Part of a small language model's weights: rotary positions.
Each number is 200 + 30 x the weight over its row's rms, rounded and kept within 0 to 999. Layers, rows and columns count from 0. The size before them is the row's rms in percent of the matrix's.

# down: layer 10 MLP down (transposed), 384x192, rms 0.141, rows 94-104, columns 96-191
# gate: layer 10 MLP gate, 384x192, rms 0.131, rows 95-105, columns 96-191
# up: layer 10 MLP up, 384x192, rms 0.134, rows 95-105, columns 96-191
down94,105,172,194,172,229,252,150,253,285,222,181,192,210,232,203,168,185,215,177,200,223,206,199,204,189,201,182,258,253,228,188,220,219,197,180,158,202,234,159,232,211,234,224,222,210,232,211,232,206,229,200,118,260,208,200,170,255,222,203,275,219,204,238,254,227,243,227,189,183,193,255,198,176,147,213,184,206,166,226,142,193,236,219,150,164,187,172,200,153,161,202,209,186,235,235,159,200
gate95,096,161,215,226,209,189,208,225,197,227,151,156,205,177,224,186,159,197,121,178,238,181,197,164,218,198,249,229,178,151,239,213,192,214,173,231,223,159,187,232,220,175,164,184,241,203,196,249,198,200,207,211,178,245,262,228,171,227,199,194,228,189,234,168,228,190,181,217,194,180,190,216,253,126,233,211,213,184,174,239,163,256,151,208,174,193,254,217,189,202,161,183,205,186,181,172,215
up95,094,252,198,203,254,200,209,210,209,197,191,146,245,174,201,217,220,178,165,191,187,228,202,254,264,213,150,176,164,219,231,192,154,219,169,181,163,268,218,213,249,205,222,220,177,207,189,170,209,238,211,231,212,182,220,172,148,185,150,187,227,137,193,223,184,194,264,233,196,211,231,148,182,152,140,200,233,185,207,215,203,206,197,206,196,206,171,198,241,209,190,173,252,167,191,192,191
down95,095,205,207,138,202,201,183,151,180,195,178,211,198,218,175,183,206,162,203,188,208,191,187,225,196,240,248,201,184,172,199,226,115,209,247,160,182,243,202,169,188,239,256,180,190,163,248,183,208,191,208,209,193,133,197,157,226,232,219,177,244,131,220,198,243,232,196,207,188,271,168,221,227,213,189,135,210,179,219,241,221,196,207,164,190,252,193,202,255,215,198,236,194,151,243,202,199
gate96,100,198,135,186,137,205,248,231,186,190,217,168,190,200,223,196,213,215,215,223,239,240,217,272,203,201,155,201,234,181,193,232,204,199,181,175,242,229,202,246,213,241,237,181,202,207,162,154,231,169,174,177,171,210,197,202,195,145,223,164,229,192,178,219,232,184,224,157,189,157,187,193,168,151,214,184,181,236,196,273,237,175,170,225,189,170,204,214,192,219,240,150,219,188,236,215,218
up96,097,214,224,196,173,175,205,263,188,268,223,171,200,210,251,178,192,194,256,183,185,189,235,234,211,169,204,238,191,182,180,164,206,250,241,121,189,215,191,198,210,194,194,156,190,197,213,190,183,182,212,210,208,255,191,193,192,233,176,232,199,179,218,175,245,189,234,177,231,234,191,242,219,224,217,197,158,257,199,189,162,155,200,197,209,209,194,209,197,262,179,206,176,200,177,206,207
down96,103,179,201,203,202,180,135,190,211,154,179,171,213,168,131,180,158,208,175,185,244,211,144,186,234,218,170,226,231,221,190,195,209,142,182,173,141,227,181,188,203,198,218,148,243,203,220,182,204,217,172,211,216,190,188,179,213,206,175,249,149,243,208,225,214,174,225,241,195,233,146,195,188,180,205,212,207,217,191,163,209,198,205,173,205,237,204,207,188,183,195,213,156,234,238,191,241
gate97,101,245,231,175,201,213,209,168,266,211,191,222,160,211,204,208,153,171,204,238,159,186,124,142,198,196,207,228,245,238,266,148,238,203,194,234,214,212,209,212,158,214,198,196,213,201,202,176,140,214,131,203,176,242,221,174,208,208,197,212,194,171,176,177,128,219,188,235,249,145,224,176,145,132,176,254,203,177,238,180,186,222,185,207,217,198,247,182,197,174,212,245,207,204,218,192,214
up97,100,205,151,174,217,181,242,193,239,252,235,235,209,215,153,198,196,203,164,195,206,250,156,170,192,156,204,210,199,175,216,177,220,129,167,192,171,189,192,192,205,173,213,160,262,263,172,223,206,223,185,194,181,189,199,223,168,196,196,145,237,209,154,223,152,212,176,254,212,155,229,171,204,202,214,172,170,224,142,249,223,207,116,184,196,260,199,202,254,166,259,220,256,184,212,169,184
down97,106,208,191,236,185,236,226,204,239,219,209,254,198,144,170,188,248,226,191,211,226,178,187,248,190,222,192,180,207,218,115,242,187,196,238,200,188,255,186,198,212,180,206,152,187,247,203,231,177,176,216,210,213,199,210,217,194,224,194,187,195,261,128,161,254,281,233,137,218,149,172,191,210,179,144,201,164,191,195,187,217,198,190,193,196,214,131,221,205,227,224,203,222,174,200,204,205
gate98,094,160,167,199,209,212,137,206,167,188,186,189,190,245,155,232,218,160,221,217,211,164,199,233,226,152,155,254,175,180,226,186,160,196,246,191,223,252,230,225,191,189,216,137,199,191,230,221,236,246,207,203,171,136,138,211,208,193,198,205,171,205,160,207,200,139,187,191,180,202,166,184,183,163,208,212,169,146,195,215,239,192,200,173,186,189,230,196,150,183,201,195,230,191,199,172,158
up98,096,170,203,186,122,191,254,221,200,220,203,223,207,184,231,218,249,238,177,228,182,173,196,206,171,278,192,199,165,165,263,205,204,236,186,182,193,189,189,174,242,189,229,220,227,157,205,234,203,172,191,200,210,233,188,208,193,233,167,221,167,221,147,197,258,207,232,225,259,237,195,171,233,165,207,217,221,261,146,225,166,161,170,214,195,187,197,169,148,166,218,196,247,227,157,128,269
down98,087,196,161,189,203,256,170,194,247,176,204,213,216,201,166,178,167,239,231,215,136,162,197,158,226,192,273,226,266,197,253,234,211,254,227,254,208,225,201,213,255,227,175,259,184,222,227,237,220,157,202,176,215,215,196,189,221,253,200,202,175,253,239,221,235,189,234,214,223,212,114,175,191,178,189,217,174,215,190,172,224,187,217,116,172,182,154,174,199,261,180,233,213,178,189,182,241
gate99,105,205,184,248,201,221,231,235,220,214,192,192,280,250,170,182,213,225,141,176,199,207,186,185,201,194,180,216,232,263,165,189,232,243,218,222,185,226,129,156,216,171,177,207,213,209,171,135,128,209,268,259,167,239,192,159,216,213,184,219,180,220,205,224,183,207,218,213,234,203,216,160,211,182,198,197,201,208,156,156,240,247,227,199,237,160,186,209,184,172,162,235,190,230,163,207,217
up99,102,180,141,174,213,211,193,233,232,224,181,198,207,168,156,222,183,213,212,216,213,175,218,140,170,223,149,172,217,221,222,120,191,225,166,196,208,173,161,151,207,214,187,237,152,205,185,169,191,230,179,205,198,236,177,171,181,187,206,246,222,183,225,210,162,217,214,216,204,169,170,220,199,162,274,265,193,159,198,159,191,212,180,200,143,202,230,232,162,196,195,237,152,156,137,199,228
down99,100,224,221,173,198,212,212,189,200,197,242,232,223,219,185,189,199,204,160,215,231,213,203,225,130,210,170,211,170,169,121,167,202,176,195,220,244,192,210,216,169,218,219,191,139,199,214,217,78,226,186,155,205,202,181,222,236,216,171,249,231,170,157,243,144,260,224,151,180,167,230,215,189,130,203,191,149,198,228,187,235,210,199,188,246,190,187,186,209,165,210,247,167,228,155,220,220
gate100,105,227,164,182,188,173,203,222,186,231,217,242,189,173,180,193,198,187,197,137,137,188,168,203,149,213,245,232,261,195,158,200,194,232,230,226,207,170,224,143,235,210,210,207,175,150,144,197,214,181,238,218,198,265,218,163,204,150,149,172,218,196,235,172,187,194,211,191,166,184,238,196,196,211,209,162,175,234,227,225,196,196,209,200,175,238,210,253,170,189,206,214,213,175,192,207,187
up100,107,183,145,200,213,194,203,189,182,234,222,222,152,236,204,213,194,182,169,199,211,201,162,164,228,232,199,205,254,202,166,198,193,232,147,225,207,177,222,204,235,146,173,164,222,171,186,239,178,190,190,244,157,164,225,221,206,208,169,172,195,183,183,220,248,303,204,223,174,184,245,241,187,173,182,189,201,222,255,207,182,242,202,234,163,191,221,196,199,232,223,205,169,159,194,202,187
down100,110,233,190,196,246,251,222,225,159,210,258,241,189,185,245,158,195,197,178,216,213,206,181,190,213,244,190,207,177,171,212,245,160,230,219,196,176,166,181,215,189,226,201,185,205,216,155,184,195,175,250,208,193,168,187,225,190,200,139,257,162,195,219,214,218,205,218,189,183,165,198,173,193,153,162,132,175,207,246,222,173,272,223,170,181,209,210,199,232,251,169,235,190,221,195,195,182
gate101,105,185,188,197,165,200,224,216,215,184,178,179,247,185,136,163,229,186,235,199,148,181,200,230,181,187,202,147,188,204,214,173,216,172,260,235,207,158,159,242,226,184,164,226,182,185,194,192,225,209,225,214,193,229,204,165,221,188,178,143,194,226,125,244,192,213,187,202,178,227,241,201,150,209,242,190,201,204,164,173,202,249,196,224,196,184,173,182,203,204,218,187,186,189,212,190,198
up101,106,179,199,225,226,201,164,214,195,221,168,206,214,183,208,207,210,217,189,175,211,178,218,175,187,180,187,186,87,147,223,214,167,211,263,209,230,161,187,168,244,156,150,246,181,153,198,182,202,220,179,169,228,200,178,197,219,196,144,213,183,237,191,228,192,229,233,211,207,251,210,207,233,174,197,157,234,235,138,214,186,200,196,213,193,214,225,168,182,224,195,199,170,204,193,167,190
down101,104,198,188,217,181,197,151,194,171,261,166,183,210,238,180,216,215,224,196,219,177,160,204,218,179,136,192,159,164,224,185,172,221,158,213,208,207,147,219,192,247,190,170,197,273,179,242,197,165,208,143,234,207,209,167,200,205,173,179,229,188,190,136,240,231,205,222,163,193,200,273,283,202,248,159,203,219,179,145,194,157,233,131,166,143,193,196,230,245,225,169,195,214,179,183,230,196
gate102,093,151,291,181,200,146,235,205,188,211,176,189,242,187,153,196,225,185,205,193,247,177,231,173,131,184,169,232,229,179,188,219,182,181,176,172,263,214,138,225,210,211,227,217,181,167,200,233,184,206,258,172,251,163,202,187,155,176,193,207,162,185,179,181,216,276,188,189,241,200,189,195,244,168,243,258,256,220,221,169,194,174,208,222,187,204,209,211,175,207,220,251,202,187,239,192,205
up102,097,169,219,187,175,200,158,182,256,191,187,310,196,230,223,198,189,247,157,167,202,214,183,213,201,181,179,193,189,143,162,233,149,240,182,230,193,233,179,168,237,200,228,233,183,207,197,197,201,249,231,171,160,254,242,186,194,220,161,216,213,202,243,210,182,233,193,216,191,237,229,184,186,233,141,189,232,196,249,203,189,112,208,210,197,183,233,245,158,237,208,158,208,209,195,245,219
down102,088,155,190,143,201,202,174,240,159,182,261,170,150,210,147,228,223,190,255,223,253,210,252,175,198,215,191,156,231,206,178,182,248,143,124,175,182,208,220,307,201,229,162,189,246,201,195,213,224,210,227,210,215,179,175,171,196,170,176,243,193,135,201,231,188,224,209,231,226,214,213,186,204,232,226,237,185,182,202,163,173,155,197,189,200,219,226,201,208,243,195,215,190,230,257,177,248
gate103,091,202,214,218,192,190,218,147,216,201,216,242,222,190,177,217,227,205,251,231,206,169,139,160,207,289,206,201,173,225,204,166,180,177,182,212,179,120,242,229,224,229,196,136,202,253,223,163,173,231,225,219,228,262,154,197,229,194,193,197,196,159,186,194,206,212,155,216,202,202,165,186,244,240,224,269,202,211,235,164,127,209,221,177,141,211,194,214,184,170,233,204,155,145,222,153,134
up103,092,198,201,230,194,135,159,207,159,218,165,201,199,225,170,201,189,174,196,224,244,211,225,198,176,215,195,204,204,165,197,225,197,206,239,176,266,207,204,161,233,179,207,157,181,176,218,223,179,235,195,214,207,205,155,175,252,191,193,190,220,168,178,213,171,231,177,166,195,175,208,204,179,172,210,165,209,191,211,182,200,212,199,214,210,220,200,166,182,205,223,166,186,198,186,196,149
down103,095,240,175,190,193,252,143,217,199,230,194,197,205,194,193,228,196,220,181,144,190,148,186,223,192,205,235,200,240,193,164,198,167,179,210,183,194,239,193,208,151,179,202,236,196,190,146,212,231,166,204,196,143,131,162,222,207,217,215,196,192,238,307,188,242,222,210,171,168,212,234,222,157,204,198,189,141,207,200,245,182,165,265,184,284,200,232,187,213,239,190,194,236,194,193,210,242
gate104,103,205,179,193,260,186,210,131,226,182,189,163,180,214,200,162,215,216,225,171,199,211,231,180,165,164,263,168,197,195,179,199,226,197,170,207,168,237,171,208,204,167,207,179,192,206,214,172,194,163,186,115,238,208,194,214,224,232,230,244,224,228,222,258,267,188,179,213,187,214,186,207,230,167,166,172,223,162,209,203,200,295,229,158,156,182,177,189,245,184,185,219,193,211,162,279,227
up104,099,218,190,222,235,190,170,188,212,172,131,208,201,209,230,181,237,186,217,204,173,209,194,220,218,263,186,142,220,193,177,175,236,201,172,175,235,139,109,184,190,167,179,219,255,203,172,209,198,183,165,203,253,199,217,188,216,244,195,205,208,180,234,227,183,262,214,211,228,154,221,210,209,212,115,180,183,230,179,177,211,214,170,207,244,256,171,176,216,204,170,180,223,236,165,221,190
down104,099,138,212,191,204,158,204,235,229,215,166,150,219,177,216,222,181,233,201,177,267,184,216,216,178,222,202,180,229,228,195,240,254,185,166,221,175,274,162,220,239,245,169,208,255,136,230,172,225,180,186,207,204,161,247,215,168,228,239,238,207,161,183,155,240,167,265,223,248,192,244,246,171,183,191,191,191,196,218,230,231,244,190,253,158,213,190,203,195,237,201,228,212,225,174,265,169
gate105,090,158,198,151,144,189,220,224,164,238,147,232,185,257,191,176,187,194,170,195,243,209,182,129,230,167,232,217,175,238,201,237,225,205,156,193,188,152,184,207,265,203,249,245,206,198,187,220,213,207,234,181,247,193,204,192,148,243,185,257,236,218,193,132,189,191,205,219,186,224,186,166,197,221,217,198,188,203,197,268,176,220,215,221,207,266,204,222,208,183,223,247,197,133,216,195,180
up105,094,204,146,209,252,205,181,154,230,200,174,155,216,210,223,218,212,192,173,157,169,191,184,248,124,194,178,198,203,208,183,270,170,228,193,201,189,255,203,195,221,181,157,185,184,262,153,235,191,202,193,190,173,209,221,164,145,178,178,175,243,194,225,216,197,166,222,151,227,189,165,228,118,197,172,131,203,189,209,163,177,223,159,255,172,163,173,175,185,163,173,201,180,263,210,169,203